{
  "num_hidden_layers": 11,
  "hidden_size": 768,
  "num_attention_heads": 12,
  "num_key_value_heads": 12,
  "head_dim": 64,
  "intermediate_size": 3072,
  "vocab_size": 8192,
  "hidden_act": "quick_gelu",
  "norm": "rmsnorm",
  "norm_place": "pre",
  "norm_eps": 1e-05,
  "positions": "rope",
  "rope_theta": 10000.0,
  "rope_fraction": 1.0,
  "qk_norm": false,
  "attn_scale": 0.125,
  "bias": "none",
  "tie_word_embeddings": true,
  "parallel_block": true,
  "extras": ["capped logits"],
  "init": "normal",
  "init_std_qkv": 0.0398,
  "init_std_o": 0.00848,
  "init_std_up": 0.0398,
  "init_std_down": 0.00424,
  "optimizer": "muon_variant",
  "learning_rate": 0.0133,
  "lr_mult_o": 1.5,
  "lr_mult_down": 2.0,
  "lr_head": 0.00601,
  "warmup_steps": 200,
  "schedule": "cos",
  "final_lr_fraction": 0.1,
  "batch_tokens": 131072,
  "max_seq_len": 512,
  "doc_mask": true,
  "train_tokens": 903400000,
  "max_steps": 6893,
  "dataset": "wikipedia_en"
}
Each number is 128 + 24 x the weight over the matrix's rms, rounded and kept within 0 to 255. Layers, rows and columns count from 0. Numbers have three digits each.

# up: layer 4 MLP up, 3072x768, rms 0.0958, rows 2007-2075, columns 576-671
# down: layer 4 MLP down (transposed), 3072x768, rms 0.0935, rows 2007-2075, columns 576-671
up2007:132123116116120166136138145147125114103175138060156155113124125131133137113115137121100097093133152153134168113129123124105132105123125150141128137128126114119100134129150095164138125147113127109115107156107136115097109151120106122118098108165133132123184116151112105091107105109126136102
down2007:107104136146125128139094157154139142116107138155135113093137128162133117118145135119148149141142120115112118121124115130117129159139151133177154125103136123113099115105117101097105124152127137143146177097147132175157137116152106108150139131090079117132100108077130166180137154127122145119
up2008:131145142118135151166142165170142139097138116164129110107110103185095133129113097118159111103130106125152129127115154117154101146083121137081132148124145135150153151148173127162096131146136163100116112092179131131129105145171123149135119100112156148130158137148087146117162149141118111136
down2008:176112142136122092096102088138118147130116145102109148148153147087154128149152156107129123143117108126101161142164105129114107100147131147140187150078147124152113105112106155112132155122092102120106137127086115105106153102122114131090100114126125109088096135101171109176134164102136139135
up2009:125135122145131096143098175154115152134156129121136119120113137143110109166117153136176118122165121168121133188143155125143144145104151107187115110155119142125140132146142124123122134158124121135162112096104115141137121069138111167133129101060121139126133135088138159178085176132126124094
down2009:155136123158128169127166131136102130110119170120093151153149090173162159131135121097120124107124127095116120133101121152157131126129126148106153156106129117125117158101126147135161118118122150131065103128133128108108145178136135131121120109146119106114124117123117126121170122132144115106
up2010:156126120104124086153134121137151104099116152144142124131117161091160169135171138116182134120124104165172169148142122164128179148159099152100130102095133169135110101116101109108116141140145133120113096112099163119107157127140192144160106106100127127141102114077087123119140106119132129142
down2010:101130126162149134107120123141103120159138091090108145137122149147096100121114112096092125131104134104083089127158143080113098094114142119143121138155140124122136143145147139085108113146104130117161137147129129152161099148096062157116149123145149130124141149174135138132101126117136138154
up2011:120121139147079148154124129116140100145091133137079131082175160159139150106131137120127077134125146118146122122148089113166119133123131108107150146153168125134164106139159156141123133154136133096100168128137087126108137103152143143165114139146137096154066083086151160114096139086084090148
down2011:126135090079144149128123105087122146082124118118198128153173132121112136148137115159134132157090072105122090092111121141110133112115151165124075070155154135158103119125083115133124099117152084129144108116122142117160123165155073098114090160086153121104162168133107117099141157129177154130
up2012:141132147133137148140166083115102133128124105070156113108127106140122120150132100177117146136189157115124103168101156131138150163149122123120116104156125174128098119126142164154131093119113136153117119143124121116163109096109161136120149104108120132078158170149138101145136082142116129098
down2012:157130133140108109120060164153147104127153105144106119095149131140164167110118086076128146127096128126149117110138120103103098159141146095156138124112167106113131173156119155087101147062123148101146095126094134107140088148102131133135120149103153108140131122123086162092070117128149153156
up2013:122122157173144120125114126118130124150123123134080120140163120141104142117144144122131143157129143138143155106171155161124141091143126121098095117114104106123167146151124113134105139124142142124077082124138101129112145133110110168145126168087123120133143130117129164121151150083122137130
down2013:123113125104093143124119154154165156100097122115167117124114162163151127154081100110120135084116182090128106106124132105082118162082132144161149142127106136124104144107168123148124148139112117117137156130159142142141115133151144066119157120141120111135174096102126112133148115149105083144
up2014:112118138132148115174176095141149161114125118092133107140099128124140127171093119126150121116081070107116107160130132148121185124112135160156117109163128110167081135122101119152169133158119132174123139156089081133152157107103102077109128144123120121105139114117160096127140167100123126143
down2014:164174104101149144073109163143135090154133139156117159136164129180130136100164132146102100146155109133152145110122099146114079135133144114090145140093149128076108144125152115098117124124123122082122125094160182109126120148167118164139142102152139135129124153124072170124120144156119123107
up2015:161110139124137099099096139127125144149123172123155103121115092123134123181144162115152120109138149118121144136086164169150129105148138147106141121138086095132094090117111111136115150158135186124134148106128104106135139146132167083117132113132147112096159123129168091065149112139145086133
down2015:122142124132085165134147120089152145149138179152137125110111113150144123112128122117104116148101093126108137096131146138107100134109119080120125145130199136101093151153148115087123157082141119103108123138134133151178170158120093096120125123130111120154106113091099133163118148120132120142
up2016:125184153114092124113180129116105149129114113146109144134122159131096099124109126135125156168118141143117144156134147114094144122153106107195112127099157121161135122146149137147137190113132127126142158163124116130104123177121110128111109118170199080111164109132124139161139136147146139107
down2016:119120118172121112123155129200118094096120074075088183129110074136099106122110132095157101114117137124109122159127155157137078078101163122114133130104137143107133117136143133107152121165111173128109128151116134136152124117115120122172153119144126097095110131091152121117090122108123089102
up2017:127106145155094111105120149122089140121147172150166079129121132085152147148126119140136135133148131161127125141106099091121096133136141120141155099116137071110160142150111105131093083159133143141129126125161113128117149140111157088102123101110145138124116104141111150140110140086116123122
down2017:120104103100156109151134121120167120151130101127123176168145129137103102113147130109131143116120099109190146132153135093142123107150120151146104146120133108185186150086123131128160119131139155098183121122161166087115154131095155082126134103108155151135133104133153110118120133138143104121
up2018:119085139123112210142133144163112205155115138150117091133119150125111133127164099113102141107101124152154083113194133138205190146161152117164081147093139136143154124124143148076104139152125142135102094148180145140186174127115119111109105097099171137113130103129145139075087150125112168161
down2018:097141120133083122100107136123102177171123113078114134175110168201153142155115143123112137106185107138149105156127139159134174084120101140122156137105125154113156143128149191114122139125203089127127124128111108113113058114116120151120085097138093158138106182180123130142136151128110154108
up2019:139108113140095164114126130138127159151164120088131093108118123163158146108148115095161123151093096126132052129172093107152132127152120129148125144113158128084126107145095105118160145139163122117090133168133133142122102112110104127104099165100134153095127106138114118137128103170093121118
down2019:109144120133149123095128126123155109153137150119093127139137109090141116103092146105118140095123116117120122117081122143079137122137126105164129105118113126158118151110135096148110091121176138139118135094127109155129139130156188172137105070161145097135148130131088136117147118142170102157
up2020:085153131115097126109084125139101171106138128152124042125120108139099082149114133134125149145125131112160136133104131145169140115155177079156143127141085138124118125148133123155134123150116143120128172086099169115075118113110146128131132130134091122126115130167113146181130115053093133151
down2020:143122108122165154121143119092171115125145166141114188132159145143144161143113111114126122163143116144134141115105158108117101125113085129131146114091137120130136146142136115073111110117129170117153096155158115141187115139127123114114138126125146154129130137101119089091155120164135138131
up2021:130115123115113117121127114139129104125086156147137153111150150113155175133094133133165120115119189157077134166142121141132115119126151089127173145152115136128138144120121099118117155171152155154130119124118127127120130121106168111116093115106094148157128142141106178063145140125068081152
down2021:167106109122064123119107185147139133108112107147105100154139113085133142074127124126103145121127130174085156135098161140121124086113143138105114135116151103132094123119138131122134098152147126113088149082116128121107109128135133098106119113105108103122122095092141119162161077100129128135
up2022:093113124161131127071134113105156149141117119140129116115100151156106122119141144107128168126146125123104166138136151102117095148131129102097122130146146125149119155142163131137089153155171132094128068104143138109095132107190152109094157156149148156131115140089113081082098100113123165121
down2022:161162147134136116141130094123156129111131113152135109168136128112132137099115083184153095132148147117196088089104087138140159101125127138112105186140095080127113110118072160108157107110121154115140113112157174117180117137098143123114101124108140113134135122158110116148136108148136115131
up2023:136111147121126076124104107121138131095152116106099143123170134121107141152141126097147144130136086068168130134131150106136101110111133148113130087174163153108131144155124140140111099149120144098096120126118113117101096121097115132139152161128191121139129089169132146133148099114147160136
down2023:152164130104133132132150176115094175142117127159215123114104123116145104120130112122069105158138131116121095114125122082084171115162133111147111123144104158121177123122136132156128094117157091108163107159120116117134134096136163130120112122114109103110170156112067149144125171149111114147
up2024:141167113095151182122147122147111124120108192100140144147113143110132160123128148153138117109131092139133115104134140146172104129143129148105171166118058097126130094123110145131088165118108117112121098094130174143114130169086145158174147187088135140095171150177129151149093170175138140126
down2024:162137114110126157112136133091137131116112116156108133130122134167118113131145142149121132101113094155121146107111138138108100137157103096148095121162156084124128155131109124156113117174161136121117111134147105133081092095107079102114112102112163141150147146104112116091138124132148104114
up2025:096172139107149149143127172090109161179151160121138129172114101104125102165127159150172089119123073115121122177123104115152115158114175115149125164122170120164155113122123136108129089170143147142150168159136109162120107124117123106123160165090065122139113136126114109127130102092143131097
down2025:174101078190138079121093127125146112130074088110092135103156153130069143172138151120124142134155133117141109166116079115140143103192125107070108164156173156106113179137172156151081149128153117117113084085113150165122161106101128113183153118166112118105137130137149145129149118108145177109
up2026:131156133138128147164176058105116113120119100146117142106095130178087166133098171148172112148101128107138136111109140101118112136143147138089097106087128111115130126084131103099091124123134112090088133110141098174148108148142114107137129100137127116103134151122162152127130127120119111143
down2026:117127105123169151103070196138123109119121146116163132144128128112151098121137159147096142163138141127150123066119130180138116116130091135093126133152116143159111132143123127143143118155147121157156177121149172103147117116091131135120143137131109156132139104152087125166122153120139134124
up2027:159134175128129096125128124105118147143147107124113118138118155142136138118127095153130153130142131118105112139157090125126149158175095135073145115134098147123157150106186103109092096120144104199102095145099088114096120147121102105134155153132123141120098133127099100173162113139129145130
down2027:101125127139145115106155110151155094098078136096085121156116143083168119180147150123093111126150140104140113119132137148106134144106143129126137096150102121114111142114131169121155164113109127146142104103159160160179135102146140144132187115164146096166119098150160100162082138110131160134
up2028:134134123154158110164144176095135128128160142137103121110158146158187157158067096154159128137103127119110180128102139093139083071175155097161113131139134144136142099101111126110089111131101163133095086165119128117110128122177091139139090077148104137125148108189126138148112112103145137137
down2028:160148137134096143104168145104117125130131113184139156124102124123091101144129124109100091116151172132139087160149096103176119146107133139101083111141085122125152087164120150153153159151143152097146188097103157116090139159102153115103150135138130127140124098143117144138124168094124149137
up2029:105140164146142092133072141104145172143119114107176100147110161153139132151141062133130116101127120179186126144153129159147111145134106107091152148140163126170088145122127188148148080118137128141149094083133152159109151132134134132103134143140109139106111180106083139130145176130136107153
down2029:141121117138149128173133100143137100130183131142138144134122106092139092119108119117206099102102143118106121061129106088120120105132150138091145095144103108143129125120085143214102129151135116110167135162090137102152116121104117171115137105145146144174096126151141148122132101136140102131
up2030:104110134087116123109107142140135171130075110136132103139074131130098093139101135125122114155118136092149120130143128140127093170103167104100130128140166110126103144136170155084088111157138157131110096096163141077150107154148146155146124158135099132165105112136121133142131121136167157140
down2030:146144110133146110110130102148128062132182146121139142139127102120154104094117125142115117125125147131114110116134151112149109104125104146121133120138096164137135121117116097152126116099118118142145158139102129159097132131118132139103149118127143166135141128156144106113159109150108138123
up2031:141129128125124152201134141118118098126161141121114151083117090183130158107133164158121141122115107137109149168094142176112143102142132126142096126139108103149133120091151140110164135144111126149110143134166105128116144125125144164110135112090109080134145112141124137138124148138107128117
down2031:121147117161107100071135107176118134130081093129119071160149148110117089160165131087142159140126105157098142139108079085151100122156149138154104114084110144142137116137114126140127140089133064084139118119109120127163118115131126098097148151114136179114105176109092142128141128147113131132
up2032:163149168100097160165126117113141133106103124137138120134121148170094152108122132103085126112145128178127163137119083077136114154110141146122140141131127147138153097119112112143134116156158151136114143155102145126108151141121091163114156099109122126156150108110128141124092155103157120124
down2032:107152119117119115121128162103137158089127103106111123112109144066154124183177112152166125119155140117156153176125150135088097117152120126137109085154125086136142146127127124119154128101112125121160100085134135111106127155106141114101138151130106134092149128132115154166162138150099137118
up2033:143118113180116126087113127120142154107137136123135169112134149132115151100146131109139133129146118155138132113142114113165117133143110141139102138125100078113115115113139159095163166122145117146118116130181154140110148135127134109124114114137123156127135141126160116097139137110115083119
down2033:090150123126108140158139150139106177162082118138131090107164147130157132176119128113123153105146125146142114135137164150121141133104126119140151137147159171150121110124166149147119111137091138109140163129086128126147112110106110109139117127120106118147055144141102161116119187133126159180
up2034:123120091177144090101122123142137124157099127147129118125111142118087132146138143131169148098142130147116135088162114140152075098128090149111153092134135134135119095138122106137129117130140148180125120138117162126133118089137110113178148115157171165161177108153105169095125102143142125124
down2034:125122160138141149116152098105105096084129128095102157128144112118181088117143117147115080126138139100121127140105138117155142140119145102135113122134130114136153144125122093164115146150115106135124113126170126162114134128105128155076117145091091128125088054182105151117124092101112111123
up2035:106116146159115172128113145147091157135140166104084153140164156115120172105113168113136099159121109125162116143114150108166101175106163102109122122148157144140110119129147117108092123113111122121129124153138118112110100138115104154127129110161118164111105145102116141119120154137156125147
down2035:125136102128142121155158149127153128141117141133138122098112134114132122128154124140094141120098148123075134162137128131141164106131113124149109124140149134088146121160098162153167150156109162157066181120096159127156103097099138132115134173124099071140135155144119131110123116143078089129
up2036:099172142096155110098157117124177115142114096086089133081128122168140140135129148135139112127130132119108155111129125127119091130110056147136182108141140083123131142152123128145133131123142130164118096128099119110136133189132135120115150154128119129160115118139125100140153165148142159105
down2036:112117144111109130106069162110113106108111152128158121160126155112116116095104092115087118125114095105106092086104086095173169143117180117140142154117116123116132104117108146119115141094184134109104145124148133122091125107129098122156125119108125146125132119147157148121094122117129124102
up2037:084131055158203151185164139138125127114107149118146127111090101097163117094157141146139132140122122128102119098178157137091127165161135108126105103139144099137136145118064128109079132176127131120132134118094122144064137127125103088096100153127137110162120145152135130095131107119113132145
down2037:143142160131071109123137116128099137104114082134123111139135141158089197136101129118127171138121122125130163142060140158204124113117137165164143073116089123156099103123179135123135101149118114123134154142107109054156153149137122139147133125101097120138144159158132155141169173137140149139
up2038:086106129138130159105144134145154122076158174139121066166168121142140104121147118145142111149122106104129114149156131137058097125127069144152115146174132123103108089119136122151188151123139151146148126103117100128112143164158108162156134110145118115138156157164105145108072103102119178146
down2038:147118137082102057126148127125143132123082119109133155097163126154122111157104133138142151138162174115136132094116129157175140110140152117100118145121091118140131105092106131135092088160137111108122153127106103110115128120130145119061129134170123118089117090131114135111140171129130122116
up2039:142157154123113155112172163126120127144095149122123144167133127126107115140157114110141146097138087104074128143151126065103105135114109085117167153132159119132172134168154084088146134114111157098156111103104105174160107123149079119145131134127143168117100137080158087119127152108145129113
down2039:134136148150146100165123094136089095115165139084113147113142130146116133089122134157146156170121162148150134108090118149175127104163143139163093143137127158133115097133097099144111164177149104142108106103144159068079159100129131117122103130141202096135180105139144150142155124127142129123
up2040:140164167185139137126121154110166129138102118127157133139097128120161097134119159108148091115153150123110087130130127115157140101125120104146111174152157127090167131164147141111108164136117126123138155138154113126158130121093146079140171116160121204124116132124076140089110135092142144151
down2040:143115093091107116125151112139114145139151131150092099095135166156090139105155115145074154124109143105140157161105135149126147163096139164119154108142074122156114115112118119119147105133151136144115083100105131124124145135120118157145089165152136102127145143102159098153133140156106112101
up2041:117116129088119107151125104117147136163155132125115065092127105063148118133119160114097149122128115113132131155084114152131168136157089161086111150123162121133148175070135126168125113121133148085147106145137158157098126110145083139096124126110104119145151116131120129106151098139106124116
down2041:111108102124149120137121115106092130068117150157146112113116122116092105135134128125146078104174127126105128148159144089128094126109141108156088119148108131112097112149115104111122111136132105163138164122164111124119131145098125073069124134108129154099093142100124101124131158094080149093
up2042:168134072127143154108102089151102119168124142154153165132169149110116134130158114157098131173101100144106109107094099164111153101136093141142091134093100127115131136103130128073148122123139138128089149100116155180160162170128096126127120158141124130125101089164140111113129141145094137141
down2042:132121167135110138118142123126162162104131103086169125114083118167140120111122100085119135089118110126171055134179138121124050119133167134108106145120156147100153130168124133137113110135131128155135077141161104118131100121127098090136139102092145109128137111125126132111125145113142131121
up2043:137104141107121129164086164133154147137094149113119158160132140131114171162156108143148137147114141127140132170119165144158116152163134119122123107125087100137138131132152089123104104141090135144112117124122146151106138135108123080129107133152136160167154150139115142167131086148126138059
down2043:172172102080125091069117059131083132090172153127126173128096067162096157143157123170118144104132091098121141106143092145121124136119166114118160183115102162102128137151078101149132138113125129120151106106155163127121100189129105166102173108120116093122084136109150121093133112143135148162
up2044:162110088097142136109134120173079115109180091113143142107095084120136135114133142132150153069089104120089113120124138100094103140103136133102095109172166061137116158140095132094136140119138169181151135095125137142137158167125119148155111119144116123110085157107136149126118140149145138156
down2044:119108132159150150141124158104138138134074135150156079104117155129077141137112134160131120184167120122102105114164132127140183117151123119136103101125154181156115101108162100145130146140126094079114127141148152120111124152129130160138116160127127121134160100139124127104119131144109094079
up2045:109127162105155102077160126134135124129109102094147100167141106110145126106128105136145118137135148130087132126145122156096137097138146157120118109126127108128118111148144166130138118188092119126077124137160130179095123133126083128110133098139121088160098115116155090121094139115114060114
down2045:153125123178076144132113136091138129118146154151129165106152118146160137145123148109121106129127101110120139128099095093141154143131113129144137089085132121154153122117111111121158116100145085107143105129139141098155124096161142190193101168124108157136128105131129148141178108158131191100
up2046:109102126101102161146115133159134120137170128148161129134096109149114087154099101105154140083132125132118163135104118122164142116116116141126151151122128160136135125135115108132117114125150087157121108098169105120163101096156163125092101150119118119134117107143126109119167128110114134158
down2046:122117121134128076100127149098115129112115079098128125115116147132145164129154144120113115176089100132139105158134132119116136140169103110153123117182117137105133107140122123123171122145109134113127140143109168105151154135126106112157125104124177129127163144101120127144143091124131147094
up2047:124149149126134158120100129117138123102155143123084123117131128171121126133132143165101104177095137119144126117144151107160087095152109115164116173166094109139141134089109137153185092136117136157135089119133131131120133150150087146130125143190142164148160097130152163124138117100106131115
down2047:117107109128111119122116155128138122157115109159152126143127131102134147146117109089116162101112121117096135115154138181106135168130140113136145089133149134113134125149151135118095124086151122099161143118109127134143119110100146098109133127117123105072107120129133142133098102145130114148
up2048:117128151141116116119132138139134112112130167137142162146112104117108129146135097085141091118110122133074098134126116110140135142140116105127138094133099141125136151159136136133107158166165142147122116098113144122141126126174133147138101111153100113174110125123095129175114167094134141139
down2048:105115109130084111163151119154132122148124128120169120143104081126149119122096114136168134103144115140132101160139113153102184142137136098121135115155122183146141153134126148113153157167138105142127159103153167087128146170122136098120121135155103143113107106109143089123126143139131133160
up2049:139116129114141135133146145122140126067105109112120167163121133145099087123134174075115129128129135127114154174152130129127116165113190105104136120152102135125118115154117142119118101132162120138078082129105135172137105143145098122135132142161134136077096111141171137106134092120121098096
down2049:115157107137121128168074104109137119116117101164102143124151132133146124119162102154144103125141124131133082137137136151160130090146142159154156156187117138089150140139128143174120120134058148127131118140144144087160122096121107098085112134101125123113167090139121106116070133148125108160
up2050:111175176135126146137136120152158106139156100132135111151114094173071113134133107132144135093116197130160134126160153123148122147140145136124116085089142130144105134164078132136164068141106194113144161120132129116116100151119144123120089138165104153103148126153120113106069131126083157189
down2050:143070115111139128146130168159135138139147152125155127121102160122137134119104113120138091114119132152128105091104123124095098104148143100100099156138113111137126113087149127142171103098111135099126177116152155124160147129151127165132127144155149077099123152129143109151165146165155129086
up2051:144111074112135140132150078150098163132142159139140112163072152104125139118125150110127114153179096111116116135144148179088134146112161095142121111173115123122109140107119138103105114156137165137119119135132111109156136099108130088129101103098110129142100172117102138087145132106107124170
down2051:132148171130149086127108157128140087138123110100112118108161104154083121124103106138108132130067140127162138115139078128153114111146087144120154147091145116129090105134124100122131110117158124116138146156100143139103132155121121159130138140177161148128162100158123143125116129153130082125
up2052:117118157162160092116125113151135140123117104107114120124109122133139133106123131137190129109119103126150123163090079126115082106144143089195120144125113136134138100142121146107150150131133143162147131163124102104101101171169085127135136146108102152101135134117103107154117127120134124128
down2052:156103137108113154143152113090139136114132118131122102130150126146105132146101143123113136110147146125120146108159183146114154132147132113103143112108157099146116159141135102122098150108128136059101122131127208142115158102128155131148156139120122133138133109127132125125157150109123095120
up2053:089105137131126113138121213150148103106131083102170141173095142120128136104165139113118123110127106109154117100112144145117110131142162110134154112123125164180105107126143102072126098144114125105097139161138134106127121115144127138084102135134121145148195138122149133107142121112130123124
down2053:146122150118100112095081108128144127117167134127127151168170124101131146141118110119133092136143127104107151128141156095136115134129157141146133162105094091107124130125107136159176137064124079139143071156155107157121147130145131112146159105069095143112112094123134080141123121170095150113
up2054:137127149108124129105172137129099124103108135134143151119114062143113115170129104137139119104109148152128117151134097124140132120145092146158117147135136088109134132132120071144131175102155128146130164113124144047142126115144113149137155116138122132072126115164153080148157128114146122114
down2054:132117139148120081139105133180134140132142170098131096120141163094159114126142148164123105120167102157122141105114185101150111096112137091117119134127110143143101112144153124118143092119124139120100134130131123139125170161133126103131130114134143127168111115095136150129094147127111090130
up2055:165091151089171136110149155139176153155121144139170137101111151159115122128158057114090141091156158169091144085115123144133082095145128130138143104110111165136126144148104126153103121116128142157138117135141101056096134167091144170110106159148139123083104163138134149114135140148159115132
down2055:067124109165078119162093121120098134144167096106131109145125141062177162140116170089104132175130144110123089142146133138155197155141135180140142158158178161118144116122158111131131173154139144126116167106132151135158106094119108111110109133090125140144125091146138114130097120140116124109
up2056:141139156104088106143136156133111109146105155169126119100136131135111094105159131112183172126093115109112139155132143180133142151151128116130166157133138126116133141109136098153093128118161133133143134147152161131136133149145152119136137139102160085121127076154130142094172116132147108116
down2056:178132120098190124142101131119113150121122103119105135139112146132112154111129113126087102108172118130131073128151099099144113140132159100121138077138101132155147128096099110129165118134109125107098101136088115110134136107120087097097120102145106168132146108141161139093096154104124149172
up2057:161113180177102119108130091104125149110101114122165140134155138117124114101152154137085134155150153143118134098132135105115119105154118115135114164103124106146115116127091123159119109136136111133122119137129108143118117146126170161093163101106134187101128138138144095111115107133148071106
down2057:113112122147120126113092158170126138135162147144088133113117104075142162150136136126151082069116104096108146136143139134113077148095123139119122098158138165114101131141146135089169128164118168114093129132100153144110142126118090140150128101158148093167122154106107155159114151099142155148
up2058:149126178106152124101159158095092116100131157093158123141124152134126152143112127121121070144130121169111133153152119127132155103138144112127110126130102121163129127109181083117072167095176067117151089081156149125172142136125191142121150119193141154168090118136171137147124115133123093107
down2058:125137123121123170134091133163116093108110117114114188135111101102108124142133121134137127105113163066115152109089127102135097140169147136120161096147126139102099129134114163122111100139102147118107091114112121141129097126136118123141136116084145127134143165119110139108165135079164095110
up2059:139066143100115142123152131114140100130131151122160126110148111109162128171122156100135128146169186163200151132099122115155120125098136103119147109148204138111165128127100104142118146108117119088118089107162087091122107112099107115173141106146148132175154108100131085110107108113134085171
down2059:138143104157141136124110115126126160144094130113142147142143125158084113121136140160116129098118126119065103087176099138129137093180133169120130127103092145172119140102177148099102092162098130130141188145109130119146166142146150129120123141101110122126101099163176150108147122129108162143
up2060:117157129142139103122119161167116123116142120148118109109125130129119159133115172119116183095133094117105092128121155123100076092121145127123124151118109120069155149128170091071079149118099166112113092142147142103148143123111138139150075129148106120125114125101115156130144139139089118153
down2060:133151113141115132147126115117145111124109142120146148124141140117135107133145109149146093139137125109137162167145049127109109132135100113194132166087122141153103088109092124127140084151109119154137161145125142139126115085138100108114115115137162128115157108123127110135118151166113142124
up2061:144170175135093175100146097146163122146160138114134124111078113083121170143124111175145110124133111147128166174097107123126169174133113146141128082130151109101126083102159140123104152150133117155108105112115150129156130159108062114097160140111154136095132141119124148127156115145146161125
down2061:138110127089138160143156159076093151106108125168115138140130124152145079162140121126108167147120141140117147151104141166143097183104162148126121163137119120162076172148088075127139141124118080108138112140183134144095147137157141130135106090125098113147199101128142139161154157105113144139
up2062:167167101077174156128171100114112108120108101116136104093069114109140137140133157160065105142123119147101110131140172147141158072115110093133128109119107068139147124110136093146116102153138113112116155085113111076087098168184146126139107105132125104079115138147151138145170137146092137117
down2062:166137096165092121127069139166147105158096171147113163159157178138101126097157106125161164125158092153156117153120116117120123113088128108150089148145135135110162112148099121130118153132130150134120122143116179161157147123139151137085142125105157165145133079156185109115121112113163160163
up2063:132113132149145125126136100136150099141144099136138100103153135138109132082088133147132110113093137121116129189128097144136119131057137101136128111110143161143165115120106112143102118204149111111122138130108150149104162099148114115163110099165107166087168145119140144068142136156167077124
down2063:127156142107160131194130098106119140146145110124127121146127107135122118125138101137108130134172132124094115077150129136136124118170188133097104090164134155151099119078159117070181141126156093131147137120147152138182139113141119129092180165140101122132105149150176131184136131113102140100
up2064:101125174193148121132147173163123145071164186129153136125124100114120151129145109164137146097129067166107150123143098112135145182125108115141142108122090126103119122132126136166118164117091100075137107168116160120068135105092130097131120125151134096116094111113150121134123106151103191130
down2064:110110132108151133075121114132146144132094110161117135133134148103132106111115177133111110116122154136138105157099091108102131137153138148120106148078144152115137117092123129178132083113111172118091132091138101134138108122122118126192167127089127135132139129135119082160133173075124095155
up2065:098116131173131144086138116108098110096091067158141119125152112116168151150104111100108116175114142159120163122059100118096171154184128110150111103148121113160098121117140156144141119164107100089132112138131108119110075112176211145138115128138106093098136144123110149109186163125120135139
down2065:157104112129126165156120115172101159139143161137136107107116167148103120153143136138139129116133147101116155141161110095129144117138141103095146088092106100095121130115113077181120110116131126153156135130131133124164113102073089143078123099140181145147142113141132114106114095182122120099
up2066:136116102167148138110154143101141139132116096102153113120108099126098150121141133105118145103151134169134144126132096170103167106121083109136139086158135119173135126136139121111111108102130149113137099114117105144105126115176120079147153101104151158154088117155131123158140123118122111113
down2066:147084153145149067132136116146142143122189141143124128175130108117159147065145090136162125165110162093127136103105136178132076166108111106107121123105144137075131145086128173113109141073139150147126108132145109137125119111119112111132153109164115103118096141099134136138112119125124154117
up2067:111144145118118159167116134156142148130158112156161105145069102120176129136129168144115101143162116170128119095163146126130186145135143138179094118165152091088124114185147140118155150130131148122164145157155160118120112108127114122138130126108165078099139129157138134131169088160171104119
down2067:136113141155165152108127112090117106141079149146114135146167137117077083141131087132150129109112155128142138127122132153109104126119132143069150142115144104152150150094116147164112108125126140115177139116134077092155098112103122122144093131118140150134144129123113110148114175127108138120
up2068:120102135129134133082121123147103102160095130190134132123181166127134124134122138129173128159094102132139109131096167114107155147141144138150137178132150117090144134152098142126136164178103157152104170108163160136152131125126128109104123135165121119137101122101128162127117147087134184119
down2068:137146137136132140164123142115142136126117116109164138103094102145109127127124135149111140145144128108099151119160126137145104117112111121117122089135134183171094125119124118165140135121169138105106084124075109111128119132114082134118131117108159108142143146152134102112133126140122080093
up2069:151157106175104137083125134165106113148109111137153128123165113121146067151082135180132127106159121140112106139111093136113135132103136134123119150129176120109123135170131150116086107109178158148166129112158109109099100125133130144153156139165111165188148148125070099124131092082172121127
down2069:115113155119158156090104155097129123150156156164113134141109133107112148083128129130065087123157134069088141125140171145133076139126082126101113080122104147098097087137121123142120163095123137097137108164132148136150133142113142153108116155134084116105120101101112133120123152139127140106
up2070:154137107207147147121176134119153080138109154099110112113160125145152115140178144117112150120122129148167124142110167095128155086143086127118145153120170098161133140140117133128065155092094141102122149113161144124180119146074128098126118140149133107092130143127103114103169116128109131131
down2070:106117137070135163103144151095188147175146144130145150166123122118165116153130116140097155158177095107110127149137123136095101164074139112099105098128137113142128155127110145150141151110129132164105142139164137146163117105117152165132169167104093146141141095153129162160126120118148122139
up2071:135099126139133113120157105117136160110139129134150111130120119140142127159133130156086141109106141125144095158127112123127147131128150144167138144188136129098120128083146142156144058126093113135142146122135144142158143125129161115144136114125160130117105118105102130156098085142125134161
down2071:113130099130103111109097124111185112098117155166097150138122117135121131088121124115134167147098127151145127107095120143140130137116113109115122127075088177100128106144131086113100148140148152098137148112121117134099124140126108148098131134127141113116141130132143131126146135133147129089
up2072:116135160128141089126137145108130178119090111102139118151141118176084146134117150129141123104122115119126154141137136125129149126132166136096136134107130135115112164149160146126137110150108122106169094150144116139104140146143181154132132110124138158152166071133085155153162142107146115132
down2072:139155131108130160099119111158119077164191158153099112098148139075125093103157119123139112146108127137154142098079138130106124069139109119152119108141098156123168142138116090114115119111135117146109128157101141097145120101095129124103121157126128096117133136148143161104105126171141131135
up2073:116114126089132077149148088133154124128123159102177115119114090070105141148143148129125130105161159131094105146107134144144138131140125146121122132144150128129128143071113131096121140130095108136146104121142137131177147118155127098166095152144150148120147110117096119125110134142117149089
down2073:121090131170098165085155127138111126136115130139146101117102135135126152120102122121154143135118146089092115118125140141184175155139141129123163137135130149139113144172128154104094076139116139104133157083101150114091097112099100156099091137133132091120109092142140184139164150102148101104
up2074:142114092117112121111122135163103085116158123116161097141125116145137081170142105153113149129176146115125138116122123150102133154103138135154074131183112179102120174120132109167156164135151107145131096127174107125153125137162110152181106107121130143167142156169176095113126137110123114122
down2074:125132148104121113143185132103111148134111134151117134110164128109145139110168156148157108105118105131152138115126133088155123107137158139125121156083137133136155082091138140073107080111098128137108099104126126144130140125159150124102130149094125146110106140123113169131103153101135120181
up2075:142119124130143105128125143145129091122150132101101128110128117140157134144118090139115151132112132139117143149127143102146147123162091120089095118132125093118056170151094124103125123124149120126100153151105153135155141148120113141159117134126149164126172097147139123142140097095150129120
down2075:094180186075095155126111090151136132127136108156139123172094156093116109120123140102125091141171130144146137135136130103139094167103197169142120140119125155115119081120132098138097125103114142123170098089152102131065126115109129120148161115112120118154110060094125155129117132095123151071